config = dict(
    vocab_size=8192,
    norm_place='pre',
    beta1=0.95,
    batch_tokens=65536,
    max_steps=8713,
    dataset='wikipedia_en',
)
Each number is 128 + 24 x the weight over its row's rms, rounded and kept within 0 to 255. Layers, rows and columns count from 0. Numbers have three digits each. The size before them is the row's rms in percent of the matrix's.

# layer 5 attention query, 512x512, rms 0.156, rows 203-255, columns 192-255
092:087152108114112115141145116114188130128093118121175147158113138138151127163141117113169085130138127160119143136138095120121149095122101111114174103118140146166084125129108136117123115128129159
086:179143136113168124172128089084135153171129125116166108119109132134093104112167155138162115166141146112121192125133148103165146183105140152144155162166082143088108107166145120135150094161124094
087:146101093114176124183133111122158143127156131118128162117141117150105174057141135160113130121131108157155121106127102116106116113129154109153129122082119088160133125136155119100109138130119113
090:141139125125093101134091058136064111136106097129125177137140138129121129141166162131141109094068094127149130128096108137111120165147120156127154118141127143143150164140102131090158120146150118
089:131132117103113094166119180077135107133111118136140112063130127166146140116129100099111159122118150108104162147050131170139109106179096138142101136154146151130168146141103090132165106123126159
090:112111127156151139113135138098113116154133145149112114137129173099147103111134149109140136189094142113090135169150072134146146119133142139085141112136106125126104140111148071134123138134144161
091:141160119077160158160129172149093084133177132121103158129139149094132117136108141073122122117078128111138131096122127108141104092117134142175106130100131112130147130149121153150135127156070195
091:112135086111120108105103134136153170102087087178127127160152115146088127146115127139145134090147118125122136148106121051144103105149119115126102071136123121129127167143152109124150098114145162
089:165137165100157116142108093122121125175149146082168126113144115135129135180109094075124139111118108125096103122153100084093106090137132116120130059165119137140097107144149128132081133115138093
089:117123138156103104168159139119130148115139146137136110144098106091092096131126130167109110176104094149131140111125104100099149099145117080149126149122100125115117139144123165119152120120124164
089:124128116150148090107086151143129113130125143137104129146096131102077118146185094128115088135126125147066107140114143118134150139117123146115132098141109153103124116126122115160140133090154141
092:096138177121156138133126128130137130130124124133110146182154154124123172160118119087112156129121111103160157141126133148127125108181139158119154122144131097125153164093093088133121151124135145
085:124130124077140094110158133123140138118126157130144120107147140164099113131113117127163098142138117112120142133100126143134110127114137131134112108112118111163128080124117116123101150132105120
091:133153113092111156152128129132116173137125125121140115103133149101111131139170141121147154133130116146093085168135134119105136155124129135107106147111166150126113149076106113154124113116120111
089:132138152176135120161113127146167118111150117121113122094158136150176176125111099144114165120152140170162126129152157122080135109104114085131121123171141147148155135114130154129133107121127155
089:136152099145149147100159143122148100137110140129125162147072145098152130129106178125142142113146151096142122140158138115150135137121137145111127132128119124162113110122150153098138104114164180
092:169100129159137114107136146162118098106124106117112129130111147151147118092142109137147137133127167149114118097119085075122122177123120133138151153115115153129150096132116121130111172119131105
090:150091097144165117151109143165153154143127146114102144119173135164120104137099170098107113063084150175119100130131116120116089146149159097108133118124151142086112136116189129141153120138141130
088:156103152078170110116135161137127130136129137157129121130134140121064138171089126146093123116150125117148109125140167140136124139125148157138119167138148155122118095090132146118134149150156144
090:121151120097136079106097166092114117130143137144162126163121146154145129142119162109137175136141098128091126133132148129121123143130107096097140166051110116078122147069139107093113111134129111
091:122128094115126154123110116141111137138177112160138128159130170103134144117143127145132146131171175145102167130135127109088114128103115148087109114094136138160139144166141112155097137110141143
088:085173145123108102171133081107153122122136124132101202148155120108152139156106086130141099155141151150122128110121127115179134156145119081144080131106126111139139100115097148094094150075140105
091:114123151116141145112114093084099141105116147140148146173096134136174112141089133092156126147124096109157123075106128131116144137125105137084166114137127153143144148155123126147125113129142119
089:147109153140139115137163144189117097125099141122145125153141102111131094138134116152138107123132127179165125155130096139098073124164190139142128143126112176162117130130141087151159126095095157
088:125119082137145122112123131139122138137150127161179123090085113108121126154166104133154118103154105110145109108165147128124128132097159111121154097123151158110137188154138113162111059122102113
094:111128115175115117133182136173115105131159113120104130136153125123166124107105118087091129139138108130181155120113156145126141093136130098118094139150132131113113106174137114213127154161133127
088:107111103072141128130128152153131174151104145134070108145105157103125157151132097132117156116142180081088141113128070141093159082118106189141174126119092103127090110150113117155114127046106150
086:159087132137143122093131121166138123129142170118109159120120136109157116125079110107124164087138129084109127144139142115115146151100193118157145106171150165137140099113131162139124114114103129
093:143149124067166132113114116144152154149109109134093144120161144136140166146100141094191141150110113171118140105155096132093123136151150152089170152136114156133131157115145113115115078121106114
094:115143140105101161108138141094127104150134134132112086143114160136139137139154173126124086172090121148125113123126138156123126163141130089197125109146118153121116132139137098113105107065122131
092:122162115075117135135119157146142120122133118139120113123128143116111158132120121162144112119120129102154116118082150109125142128115122161122134125137099124096125103123049171137116085170120142
094:110104108100106175099131151160111095090088135169128182115169088138110128140100101158131152130136184156165136153149125118157151137119169137104110121174123133136159069119115145147095100131136175
091:124151127098131126097093106135141114147160173115154138165151133148133150162128174135113118160108128137123151116110118124148105085113152147076164136130126095112136159155114120132113167143069152
089:114116135114114117157109138117148164140187157132117163112124177103142143171111143145117104131088164098137129112082098149108131117111121137178122140109121126139071133157148116080106101136157134
091:111141112158131115101147092126116139110145115172153092127137108107091110093128104076101174133119187141138150115123121081132119128100121098141139117146113135113121115126119152116104127129112109
089:165100131126150142113145147128144109123108111107151135159152134105126157142139115129117101141138103110119130157096119133101112147082077120122113093156121135125080111134121089148086119149149127
084:141158130141125102154106107142096112136156110132159137105094120144115134109145159090080156135127127123138123099155131088109181131069135158126116140166145118134154125156129120159157094116090101
089:098129082133090137134115100114181117110112148116107131083161118113151089129147121104123112124160123117118139102164143138143177130129135054110122132071137121123125144134119117107147162150148118
089:169152128132167114165111050088134130104144114145109151112135107103123111128095106135150105111138142137105121133115161130129163139144105153154105103102117153138125157146153115155122048081113104
087:144109140090158075145148115151102129133132159119131132100104171142180121129152131147124146173135105135095083107130134100125145099147111135134098116128091133124072088166145127131143174117135097
094:125136130153160118146143136140114150103129106092109138146154150104128141135146098090140144149119146138156149118141139139067125116092140150160120148109109093139140183127136152156128116125141111
089:135135105173116128122120115135123091133111133067116137158137111153109124126091108113133084114089104106136137125104127139140158144174117119123127102158133110124168091135174113121128141113101164
089:092159100108118174118156104143129154081094105122101115123092107141144122140129152102131151150124106145146139142143140082091183135125174118108058136096096136104137091144162115142104139168106115
088:116109102104103120086125134149148104115121138116112101159132115151141122109120116124130121083116098123133131152155126156189116143127116115136104166125121119151098112131133145067126130080174146
090:145127124136136128120133103139162121152086179169129133118119099129142108107118140088135117140165141099143096117154111131099154128143102150145120099114107099131139168128131160116133112137120151
088:135146091103161172119140103119102122159093128125155169147099143101124111126100133126146143130132136134124121073174154154130114140113060071110161145124158114129118165135104114128137113143108156
088:136110163115081115105096140174140132116128152136144112123122115128081075153121178153172133145121098180119132144098121109155105126096136105091100106116128101132209115098147119134142105123134126
092:165142126115130152121108143170148134129124116126136132145116098122099139094149161103117089144123126084157149102087193118098114111158131105147141143150153149153138152158137115123116141133123157
089:147085095143148084167145151100104103130139109145120089126113132143128127158144143119172140139147148117147148154141101137131149175154145138154123109090128117128140144143160142104175146126109102
093:122103143124092137135182111123125159121176145126109092136028120093094104143133079172093142137136124138125136119128122148096149145119089164146160116096103115093134152110174089170113170183122125
092:135122105149147153130116151113122171113139119155132124093085116115076188086074095089146104100154074134145098115138106153165165125110127099141111112135151130143127121128122107114115114131131132
094:147097114131144110118133142149126143137116141124118135115145123085150169096117140134127137138160102083086131165147130163159133102152129136160160100106117111110112106106119109180121120149106081
091:171155123056110133146126163101097111133138144111083111156160109173134111114153115110148142122125182116110124150153114143147085118130115133122145116130153128119133130142124174104126111117114112
# layer 5 attention key, 512x512, rms 0.15, rows 203-255, columns 192-255
087:189118155166120102143126131132113125139132095149080115124130147107123139052117135129139128114082095118144131114104158118139140092091113110097107138112088118084119134117077110112077161110130077
089:124111156142116140103122110133086116121159113124133107110146148106104151131041110102149107120137123131134123124129087138124148137110136138109109152132124138095138123078112116145099119105090091
089:085134072153068105125100152140125142092116119177122135116134059087136148123102091116106181126161130112091103127140113123129084139142142142081131108152142170092151148122082130133152104067134088
094:156137126124148101126120164182137135109140178131085105152143130141135112094087143106127133089166119067113098131159143105100098099141135104202120090140135105112082106099154185138111117135139174
091:138120110153156122138120120156101143102103118133139180161145148148083114097084126116165100172136098161130095115185146119105104137137144139166126090113135075105106115138114153123126153091084094
092:114126164134121156155151129137139100144139118151123197117147077170098129120133162169142132122133130160184155121165168121080121149121118118065112167103153100105084123123119158142140071126135156
089:130138130124098163117122118121131155124085163098168093123121139132140071146103163149130144134132106114102111123105140136104137115154157123104141099147141096123107141090123094150146141088154123
090:154107150145164126129093133124134100100148191115145145133187108147146093128131099083115188141108095115135069123120146140126107181145120113122140170103105111131144133110110116108097134138123122
091:113138142144119164131130144087175100126114133124120131128131128079128118083141137173133095153096110131131172152118155178151160135143127151114147174136132145103116125116146126141181105146102121
090:128107121122109123112097124105130124118109131165115120137109115123150118136155167111133120109130202162159115119148144172140122128108124169115153114120195077160112125107127140138109189089152116
091:169147062086134119097123097114087153092133155116108127121132162158133108132103136158154155132125175121120106140092178117120100169117150114110112121103132117145179096140148124090110163173081114
092:119124142197147123168120108137132142151126095104108112094137089137177132102122123144125118166104118144141137159106104163164134105120100140150115149118140129088094098127102153136086146101141114
086:127118113145135152123111140147139089134172137106100100167109138117121163130124156119132135141113096125170131081152141094112124147127158157127168130153148139122164158138135129160153090156120138
091:143143131167134127154121158116160099124157065144125153213097086146137128191116107116171120115144117091134173116125137133153092155127125114147084121145139146136159122147142149119107138118117120
089:115067151112146119131121106166096120157094121139122106175145117103112126121112158109130105163088130080095110129092091141088139145122120122107126138111107099155105157132156164134151171116137107
091:160085108152139101173107081128114119112124142121105121160158115144130132096148120158137137105130093144151135170114107110072149145135139073126106147108107179085158130150160121203136168197121120
093:098152149131165104134130094115132166161097127079153127128102100102128140116099115110080080074124062143149111145114127164123141114107113144147111143162149115131088140075132153085142042167132152
088:072163139175124132146135116163116121110147120141126123145107132159145157141158139142156163139160112151135135102144113167125125156147109116163096109133094149110127138116081105134139089119156129
087:098077129156099104076150106124086132112110154110109113126087134170166126106135134135118122114154134105127160142121075115073122103155091136148173113139183162172123121194077123118119152109135151
088:116123120140133133102136131121123089110128184150127131117111125144107167118134131147155112138136130123135128152169117158129103080114144176120083131158160146140115120127103131150121121145124159
091:110132151135135123155164159101155140099135148116151146136110109123159123138123151132134123105128084118153114161125102120136166136142129104146127104137110115124106149140117124137105136136127119
088:159117108117143194125106137164144160133127111148139076106116141140069080129156114108116135066127143146138114112148101101111092105136102112154166141115125142102103156150097107126104125116137134
087:144171121125147115123092140167140103117125159151091117129129119145078099118151117159101124155125109127147167111068143129186168130143131133121123141123109112139127087144113125084084160115146135
089:091141116107141146100119110095118129104140146143114132104138117088100123181095111113140136086085111154087155130103154133159158134118066062148124161131142090112110114115133175102116156140126129
095:148078151149127141104119110121127124152171133117148102120166097153110152107111138163140122095174148151107124144167074117116124127110121183138153161142084181133116099113095143105122181097096126
096:129163151141130149148115121155109129150105118102135123166164144096144108147173102157135140109143156154073140173145093128119106155113120136139136140132105102147105130090071131109119118125115127
091:145116145128115143119131104107122143118112118114190163121128119141117063121144179126125101155140134083186112106143159129156107171157114121122118141131153165153170128107147147093146161140119120
088:123110068115125120154105152106098138142159131074134117138153146142136143094169112145137103147134087139150083127116104141108139140163105149141123144101143122111118132097135144105163133165148131
094:118129191118110108146181131102169122180131126119104120139130108131151113113103135135106125114122142150128140153125091105144088173075156117139113128082153099132104155128103174124112080137112152
089:098126133110137087115133094130137132126155116138129154144085183142157076125128140143118160102147135088147124123090137128152151116090105135112143146087140115151148140130159119189161137153093116
090:138125116164125143092136127101147125131153135121160072132106155081103140131156134142132151132158112171137106103136115156145137104147122123137115128135131109160126098148148100090140153094126160
094:098140120149105103124104098147140127087154108128143070128123130100142140128130173130199117130141093098128145114141101112091118141141099137154116167174118111139115164125144114092141141140109060
089:152133161167148147137153125142162145135120090127113129095117148132099098116111106099164140083102095111132120128090123148113149107139113115151136118128148058125131103101126139133124115170122105
092:129133140153167056075130110131093062133109125169142107131141109153109127093123118099151124107141144150134134136133153114162165132129105118112153105132118131190123119092090171144108150140138102
093:104117133168095187137111127132139122124143131086124136111105141116149177096166121141125133152124129133115095112124112168148110113131123169132106089151115117100146145124176161163085125173118166
089:098182089152115085118124144144121137113177137123153159163083110145124117118136104097113141129116154136103168126149120148142126109125116096129149135171141143129120123106114156148186105106138124
088:117125126125126137120147171160119154146098163151114146143144147133156160157115144151165120130124116120101104117100160164151095108152098166095144117102134130158141125183145138134145152174167179
087:162147151115110106110148145112082133125115112132128135172115114118064159176133153140091128112096132190150129113089124133100083110097090191117135135106128126147154139140113130127147154105138196
089:124136190122075114125115170147086108181094106150127130123130161122138156122135141102138144142088135142159128106137163139142093108128115107140153168140110109152147121132097095141108139133123162
088:152114149143076112137099133131156115129140121092094126114139098133100146105107118097165144098118151174169172127119096157106061113161128150161161173149136142101171152099112156147125112141126134
090:100097126116123148113109127130146149130135153141157133090118114070101133076141109169124143091157120101094134104082123202148128104148120080154107129159149113114114052174144126107142112142071132
088:128097146100157119126150171105152114113129184140128089146125125094125088124165146140151140111114146106112183141116151139133118158142177132121112129137141113137163134151145122101132134135121169
087:147140140147175131142100150125147093146130129153159116144165134125083113089146106140157128140101123132151117083144149166187131168151113133126168099128155144168170154126119096145140088155126137
088:153164133132124145195146130104163126142162107171131106147155171099166113177139075138104163128130129112097098085197117066096120097040100161124135139129143143129140132159113099134135099143129155
089:130070098110112106123101173166058112121137128105113112101150155131146160131109147141132142103132142107110082124097110126106102117134131140159106157159135191121090081096104097132123115105110111
084:150140107168097136177107102107112132134134100140131161129150109116134110105161153135146120140145127081138164140136153096089123123098152136121129098114149138131118113157133091152078175127129113
092:137171107144144135157073131068152144084127110127148088114103136145153138121107100074137116159147100100116150107152101093092152181119106096121135111158141149090106188158133144106116112186140138
094:128115095182154106103105111079115139194119147159144107122133154082157090139114134162162149126143107148128096142116098157156136127150079134144122106107104089143131109092097136117121097116155086
091:160153141138140125133116126131193168121168158097136137137118177084123129105118113139119131157171099135087080098131144155125108143140119130154130096165107139132086155122123129120135141133122126
093:140099141168143140148066154110147140108125141114132092157184159115160145164082144141160110094118128122136098151114154124147151137181166114107114160142141146133103139125112114094142126109123127
089:141165105144105110131114137112093129158124117095148108136137133123115083173181140139179147138122140131089131091181146101124139125139138086110134148127124175117110145156138095118145131133085152
092:118138117154069119142122145126086170127145109098121140125138104172133127146110126135137113117117119127143135128136141097138105090113118109138155178184145123153085077100158112111116114108143118
093:107083137173147101143137135096119138149152109156140165120116153123126169130131139164138135087126131153116121122069137103116174159097166145113106121161101164145133133128118136136112142106130147
# layer 5 attention value, 512x512, rms 0.154, rows 128-181, columns 192-255
106:095114110169071156132103098122105150121138091144146092175119158134112119154144172120144116126115149125117119125116123130128147133124082113124119159137117138118084189071101139130105154147137098
100:137117183149111114134102116137129144160119106159138154163175122194121124089169114175141109121161131094079110158163128133145125156172105169167160114147126152116143116136121165145117152097127166
101:120166089127180129127096130133133134117113096153124119153121156110139076101160148130164092142125094120135161093098125106141153140114102150151173125071139119125087151131124128147115129117157123
096:141128098108158132172119128166171125119154179090120115113096122163138147128159105109143098121100179128124086102073174139142119146136137143077103118138134119091162105092114080138114128128131168
107:088143112118136131130111082129134132099145136159144144145129117129141087113088082121144092104095130153120111107133147103156092089170142102134142116102126125134122100154135112085156172052135157
108:098125102138140149102142155152106112123120103108142108138166126133117037088131139144127157167102137129178135117139120170123135100121123121171131085170103117125079139125102120114119126148126141
103:128167128089094094115090137120148143120158114127136110169148102113124132132171083143146158111062119103111177118151127133163111146141170094133148119128143102124128097105126142106142105149101136
098:197126109100138124130148105110116077117119137118201135096168130133140115086123131148150091137134115152154137090147142071092098121105131108104115139159121107141129101116145093126164141149149107
100:074099094119132097129120134107127108109088148139102112092124138144123148183098081137143137157138087101113084125117149121086131126143107159133142113097095126142100133181117103119165131065144107
099:170090118129086140136104125076139117106121135114139105094073108099137163115144150165154117133150138120109120164125143143159119116155136139145118139140098128103099115066130145113124138171155149
096:077161127113145138098109124114166074135137106157126140106105134126123118103136113086134104174144185125124132089142067072107128139125148138127160143099130122120112133175130115132163104128155144
093:170148105146096111064156099120134188150144142105115148148141134122106154157149157098114105123131125121104126178097153125111135103154146147123169165140188107077112154106164113161131142137110119
098:166145127122143127137132079109137137129105173104105107125155145140136120132156144086152139152159178118179116150098115115161179115103111108138162073104101166136114099135177147126135107131136124
096:130131095144129148162128108161120155125153116152147150130139130147124140122106153108090174127112129158161144154124102126167095173085094161108178152165125152120150139111100119093088172093135108
105:107129133134133134091092121139106142139110162114101121150204147183133136071142127151139077112142110111128115161123133122140185106137119111130136135094118133101132140099142176118136130136123154
100:175110132111146123132133146139134162123121136083134093122131184131129141132112152142066105128115134157138194178144121145135116144113144087136099096157100116131117148146131135158103133175133107
099:131150140174103068135155109109115118130115122140081109118158150173120103156156123125130112152128172155144163096125129075113114157141158091072086064103149124124110081104125113150154133166155144
098:116193165135160144131121109125108121121130124083140158088123107157119085120120136107135136113151132172066168141152128153104126142095097111113124105059140140149115086112158102146081141149115163
101:115141086140137093133133138116107112124132141071121119116166153136136134170129133136095101100140139150127114109120123101134080127092098075146144144113148135129124144118110083184161133156138141
098:125143106148142180115121108146125119156122129078150077112120125120152119127166139090140155157127119130107146179122122165144129134112096092162099121144145151161071133145147139145146149180143159
105:107132102126140136114147115125101137081148133129136125169092095130126109134101099151139108106113138129127183131143135129200134113120121115114162146151117142115098133164156154099111127151139166
104:126123077083105106199126108093117135159092134125117158150166105133100126151155133117128136134128164173140140110138119157122136108124156137131130134166177135165120155140134098159091110110130112
104:148183141133139115115153192156097079134137103151137149132132143139108139135129147139125141146131123172127114116154157125132081094162101169137118136140144128107143135134121148127124123097132106
101:104116153145111127141135161138129139112105142163144132115131135138125160107115158146135175131174132175156110137108125130127144083134099123114086139123097127137115163143122112121158156134132167
102:123137108134101157110126107156115156130139145138170134121073146159139157161173132133125114165096158171188096110180112135154146116092082135100101103137142145141158140149115109166118155121158107
092:120141130117133159130095131118092154140142131111128117162098111138117120129134105128125101175144155179124163160154099116147126118137157163170132119142082124122111103115156157153097087117151151
103:077058117126175096104105126116136143126125134139166145079163085128120158130083158133095115115124113144101115094144125159162161126140126138092146155096112120151095105113108125100124166098180134
093:187130098103114101152121140160103133182127099113139121106120133128172152135113106157123172125171126151134161129138168105153145122098153135117134121137151134108162112093142146139139107146169121
108:099115123164143160146109103125132128129151118146102111129160127086110111137208118101158127089124139106123140143123145135154125136139156144182158114145147136089132122080140124102141122150134139
108:132160111122130153068129117131122174115124131144085164065141110071118111128110126066143132149137102086126149083103147145136130105138146157120107177130166157110126123149123096165163079110091093
102:115093127128118129145126124117123137112151089160118123084126155119101157088099114146128156127134136134141112200092153196123108164143150108118124118056111143134120128118134144135163092115136143
102:139147155103158115130158146164117092146147143150151147129130131142132122119135100142134142117145112128133111092105134174113155118157095089130130111108126119141113156142091099139130134132132144
100:128142101112119115123131127124160109129119141113105137135148143132132124136126120117125133095153119103092141135134130162130141138069166098143103116095130160125175091120079111110116120117129095
101:143108131136102109100104164157148200161115145121136150128112096153103127127146145088137114174127070133125140107149106175097118167121151161131167148114160127158147135113119126143137138161147179
097:123139139166095155183111183103157124096101102118109148138110160125114156163133145161124119137161120123139118130104103094125149148139112169148112080127103155107082172127110145105144165101112119
102:205140152119159103135090108133109103105113148126144143116114142193175148174113100167133114171111138090131157122131159143152137148186117140144165105128110119124141139112110137104170075113143118
109:071115141107103152139114136114095112180128128152121137154150101138127106152140135137156117130155160084156124110100113145109133158155120108133127109113113095119139115117092113104118076149116162
097:157118139183123129127113098127089157108112215131092123113101147156154120111147117161111126140101174125126106116125152061128130086138134118084095120123104151174140171135120135139120094098164142
102:138156070094186130140129114142144132121148129106086162103137152140144108131118152097151126142162112151083093132163100132138099112096107083147125119142098118106143124102130141133135106148132120
103:098096146123134145089146140109116123143099106172183129078123147106100164115101151103093131124149130106156135126141134110133111124130109085122160169114120106073148135144184132086118112122122167
101:140107165150138123127118154130107107111125128121144084125125150136151127092085123121097087137142114134144110097188105114133142122087177132109121113145137153134122170105150160164124101155143134
107:119137139117175128144117130145091142122119105115108100156137101127103114131155162180102170132134158172156114115130101135081099168147152115163106135133110187155111155117153185141109156145117122
097:170144134151109131099115181114144117110160094131167141113094132142111109137082124144133118136150140129134131158100113168109125125144128129121132176160073125128130146133097127129086110144148159
099:131157152118143142122128130139095154134154172125109147130131096115132141119185143126119137144135115136119143098117108132123128129112137139156123134124198142127157147111163153140115137159114115
101:138118134139173116101138140147146161168106121115120108116113121103066167180125116168119119140119118130093072108117147169139112122133109129166153132136088129125124122126094111165150130097130128
098:127116132087144094147147126120143153118108130120108134101142136078142114163113089133154143126136123151097127117146159110098085102178121140222111115140112075105121140118116109132087092106113104
103:127123077116123141118152146207117107126130099110106146149141135145142107120148164120125121164083145110113087105122084158086121112112125122121118101152164161150116116122107084129108169168133085
100:135098115143112107146134119134100138112114126129133103157116120149162107134083087131175147163105124099129152123142134131105150114168137119123110129110127123136154144184127100113139191116118120
091:169169123176151106122135128110120128148167105102087171110129078114145092132145096133112129110096148090052114135152130124134116155150111134130131119138103124114116103088174147126178158130101125
098:147129149160146104112145111116179133193104096152131153071098107145090141096124081118140127138125112119087133129164126134109130133147153161150133122145112119110129134103113118108140148103109111
104:129146118139164134133113149155138155125123134130103081096068133143121153149106121123155142106155123152106123127120157172131156128085113118126112125140105102154131125121136145140166057148123132
097:081110126116144116124132150095176129105162125157140116147110130123153128081098144158081165150083127117117178134161144141135153120124103098096126164089121123171151130124157123146170119085144123
096:111139135117111100107150153127115139110110121129151103106151133128150082116197141126148070109160141165120105130149130169088097058137099140169151116140125165129115142121153104144150157156121154
098:173140154118147152095092109145081108140122123143117118134162141137154101162116109153161076154103126114145124137133152129131107130138128126139178129102145153134089148163162112147079164132120148
# layer 5 attention output (transposed), 512x512, rms 0.555, rows 128-181, columns 192-255
110:114134138111123125107149179086122154120107101166134158085113102124146135099109121144128127104165136126113130148132134122133110129158135098132114098152128089099152123146122154125162110117111167
105:146151079141122119156112138110130103081154109103110105117105134109159141157115178100115104133090043176123105123126130107101094094100198071096105151115084097122114100082118062156154137161107124
107:143129126084108123112160144096165118174150153130137166155163135121120162129124112158139149134140163112116115134155103090127108147135155097130095096173088145133160157162159119146155133193141109
097:125101122110142153107154116148135107122135121147122147139093157146149129150054103140136128108178106113101131108178088156155097164137081166161122131093105135149092153143137167120150121134122089
117:166132134119109165128102136138113143112126097130135161088146144105149140098100123137146127133136109131138110154129126101149123139114121129124106144128119097106130159117138142181100094175125115
112:190079153126142103188136109052142129178098126116148121123139095117163149155117130111106157135115099113124157153076114094150123182165117149106087159095134126161168163151124148113154120075135109
108:145098119135120149138138130112074134149058121077182145078146143166117105128137131128130122150169133094148082141159161144110108108167113152114115135137097157119120171110127108094136129129128092
102:121123152138164161129095115127165133124132117167101104103103155098107115139125074157144151080135127193114070164144153200190149088171129138146103079095117165121120134137134152126123092127127145
106:114110148141144167132123155091130126122155152138087108157120115126131132143149119111138093067131152113110130150104094092169113208150137126159143141143164150137138145109116133068088136110130136
104:109123074146126181155165170112109129122127151156157123144124120081129117092129160151114108112110094111143159137150139137140137136099092102159119124137175102165145129135087097121125167092107140
101:153113138122100140164161113116120184120144116112138118176143125122120123170126166128129160127111090145165131150107173134173141060150131136156149128179105120135096142125142127097145117158107081
094:096121163147164151107137150101122138150132104132142108160096131135136111108122144162166145150129193118109148083111135163091134150080135157134135165130136107117150127140105138104122141161157161
104:142130109113122126118114161148127113103125102179124139083118115127118154141133104050125104106113120128093114115148164101142076164121140133123099175102128110108127139145103107116118149132163107
103:141108124102095110090118181124151119128122142119145137044134119124134151155124149121121126108154128100114082072150126170103059138138151113146090136121113134095116153114172146109161091196082135
109:110093121101141106170132117079127109099111115150117197141138156110132153124114087145126134123136135154152093118097149118103065127169120116141121103128139151191129144138110089128152143095118147
107:099163156082143153088085107132136103087129178164134087090099127132149110097122132124167103149150111111141155094142147131140125152184135104154118186168178125153140171128134150119134143083126106
106:130106106132127137109148107108144109069091117115117108137127081153140137155138112112106139114137113111115128100127154147125111145120092142181129132162084157129144129157147126128096145136127121
105:138131130129124095138117093156105140121146119096102135132142119111149162166124137133141142144118136106113121122089132108163119112143139153149127131146146116120160105142109111189154127131128149
105:124133180096102140148096136107121133121134112144136104110140124143118133107118147133158136148123131092123150116122101150160150121130140170145119159126159084150178099109122142098090114120115108
103:137118115104117130142149103080142127140140145152132088166129153120094096117092119094119087105151163117125152079079181121118141147146142127136156159138143109137189148134137088146150161089112104
112:143128132143141108093106167151157131120118109139146132094134164123166176117134103111127105129117186146088147137112123168150135157131135136112087151106135117109179145109123144126166125140122113
108:098118207131134183126102146139166114157106119146135078108126119152129125099108159156121106120106126121123154157120139081096137133143119152096139151126122112168132060133134187146135122140134146
113:144086129137089122101101102116102124094173169102152133122122131109110108098132141124129124139113097106134111128075126129123165094107186131120163115138073122101129142075175154110125083167184171
109:114125167160081135117115108181129102119141136139144123074128087095104082120166096129131142123122084146104112132147163178145130160128163114180128132125182114166084126112120150132128103159126137
109:173063145119072099122088094121143133085115172153116121130152099097098103104129132101131166110113098120112151127096148149114121140139127123168142106147124161101101120098144162151098157149089144
095:086138144143142105078110121138130135123144118139118141135142124112165127108128114127121144143107122134156147096123116124135136120143096162092192181133157094133142117096129123126123141132111142
108:136156132125102152167120134147121147127120094103190136121102095128105064107135104132152157154121131112137135168141108091140137132129123122173078071152112168106137175143114142178130097156101109
094:105136103133108133137118137165160086155119122144137139151161122129103123098101141132092108107103112077166137109117106135099120145121101104158117175142138108177133140169112118138131166125130103
109:168096112111092116132149137125129127116098116109133160153118093153121136106111145174119136150130134132145123141118105090143130110106115083139166125057140115132137135143091108167147100165148175
112:098128181189162115121130104149141114128113143107147107210125135154141107117143141160113151109092156127143124177142139101126151138126154109103150077136132130142146130138114158112098140141153127
106:097164124105168134128126123096121148140123158116120134199092121150093114165188144142155111120166125124162123108091112114100154118069133121129129118155164101122068108136107122129109156150094131
103:107118138062161133083075133123126141109126098086128112113104143126128111155141196136120100122144130132127156172131116125160144152106155151125110112137142113116148121127150142112114124117120126
102:102108121094169127134133147150106083107128142126103137130131153144166118107165120127165110127145144071109140147136163123122131126139073141117079130161117128113131129149196136153143116123153120
105:131110133119125136134128140117123101117146097131157105110123149103132125169126149148151143157119142152151139171161109087143097088162116126144139103122119119144080163148131098154102118130152071
102:121108132097156128130074154144109087100137138141173123137116123152117147098164080128137103146116135108120103130168148132115146102125166111110106121149093092124110070103129111095152098127120112
106:080107129143131125132162136143112146113185121118153100130138088122125123078142114095089137080118155158114114167109091177107111118103127128153151131107149105143071137134133114059070125094133130
113:147123085146143141118138154163119178122127120099125162128090127168115126104150146134137129115123115107079146138153132069104134091080173107149138133133116120115105085097145105128146120118159135
099:105130148141119159113116106088182138109124091220160089119143144122058084106116101087165145133089139172172116086058136153142157151170160138162154163120126101121113128136073107112110090075125103
108:094123159135096112124160112089081115090120100177155128150104167128086138133121112144105135091108183142144154094152107176143138086167127105104151158146127128103106142130137126158153102110176182
105:157185109138067103152143122147101102115101140113135108172168115106112075132129154140139143142145135124119107120120104150155156150136176128116153090116146124106138111118139153155112123167168112
109:156105105122126144118133141124157110114142135114123117113149136142078128085093104117128128113150138126127149172136147118155149083118122115124105148107112060121138143139139111095139167122133086
113:139141131164099099142122119142150103117106142140181089142084092098149097150117091086161095139147126120135165141158153136176144098109153100079063148110161076124151122140130124139152115124121124
103:112125115126144147131107092142112122149158077128123102128142138109134077099125152134122120142127081154119107123139110149128125125134131124136141104125150132147118135109132123129163116083105098
104:144140147110128146081115129136159091127125108090139117129146155158142147108127147142103102129125169147147127140188113103118153117138134129101142089093113112156119111154127144125162155113120141
105:114124139112119120175138117105105102098136133121127130130125097115134093134138175110113155104136109140121132100131137114155110176109135112094134113132157117103108145123133173120129089131134171
107:093192119136119179124094140145137139099134128153135127154102105171102127082111188160091131159117136080136114100115123095159159134095140160059174126138142114158119088133115158127125124149151125
108:117106148117134103153106108103145135169139106140152137108118134091144099135090136097143145149147112129119135100189104149122138127130151125143150136125167098142154161169154146076153123155148146
102:162174101130148119151105103100102119126160115130152137079133162122108113159127136132119161124132103138160117171142118112130092161107116119116173112109144112141153152119105121136078114109126151
092:100165122110105126103138111140120093113074143140138129155112170137154142112094157112130146142122150144154086134154091103112136165140180116085119129114115115140143125118110139123148133111135170
107:094143123131127133134120134092136098138145131120145109198137109112154133133151147146099163087136150144118114169136166090133128107094107088122124122138120121115089094120157138117109111148131146
108:077107140157127093119130065119110146144113127107157158192151120170099092099151115114129100149121128114133129079159131135162108145124126129100127120124151125135131134098109164142132124102126110
104:136182121131145123125095121126148106133119120139124142145125174157111142123122115122127091152122146145131098076081131147153133118123126153167145116090116149111089146097107084131107173099141139
106:113101149127107153118076133124100139147147124137116115116111129129128115107119155149161167145130135087123151155103149122170195113099123118125114149142163129128140198121115097129137143142123116
108:175110109101108127095164110137158142123167108136148118130168114141147133101111106127089147113142132137092104135132127132106133144128134163179154196140048107170111142101124117108161112147136093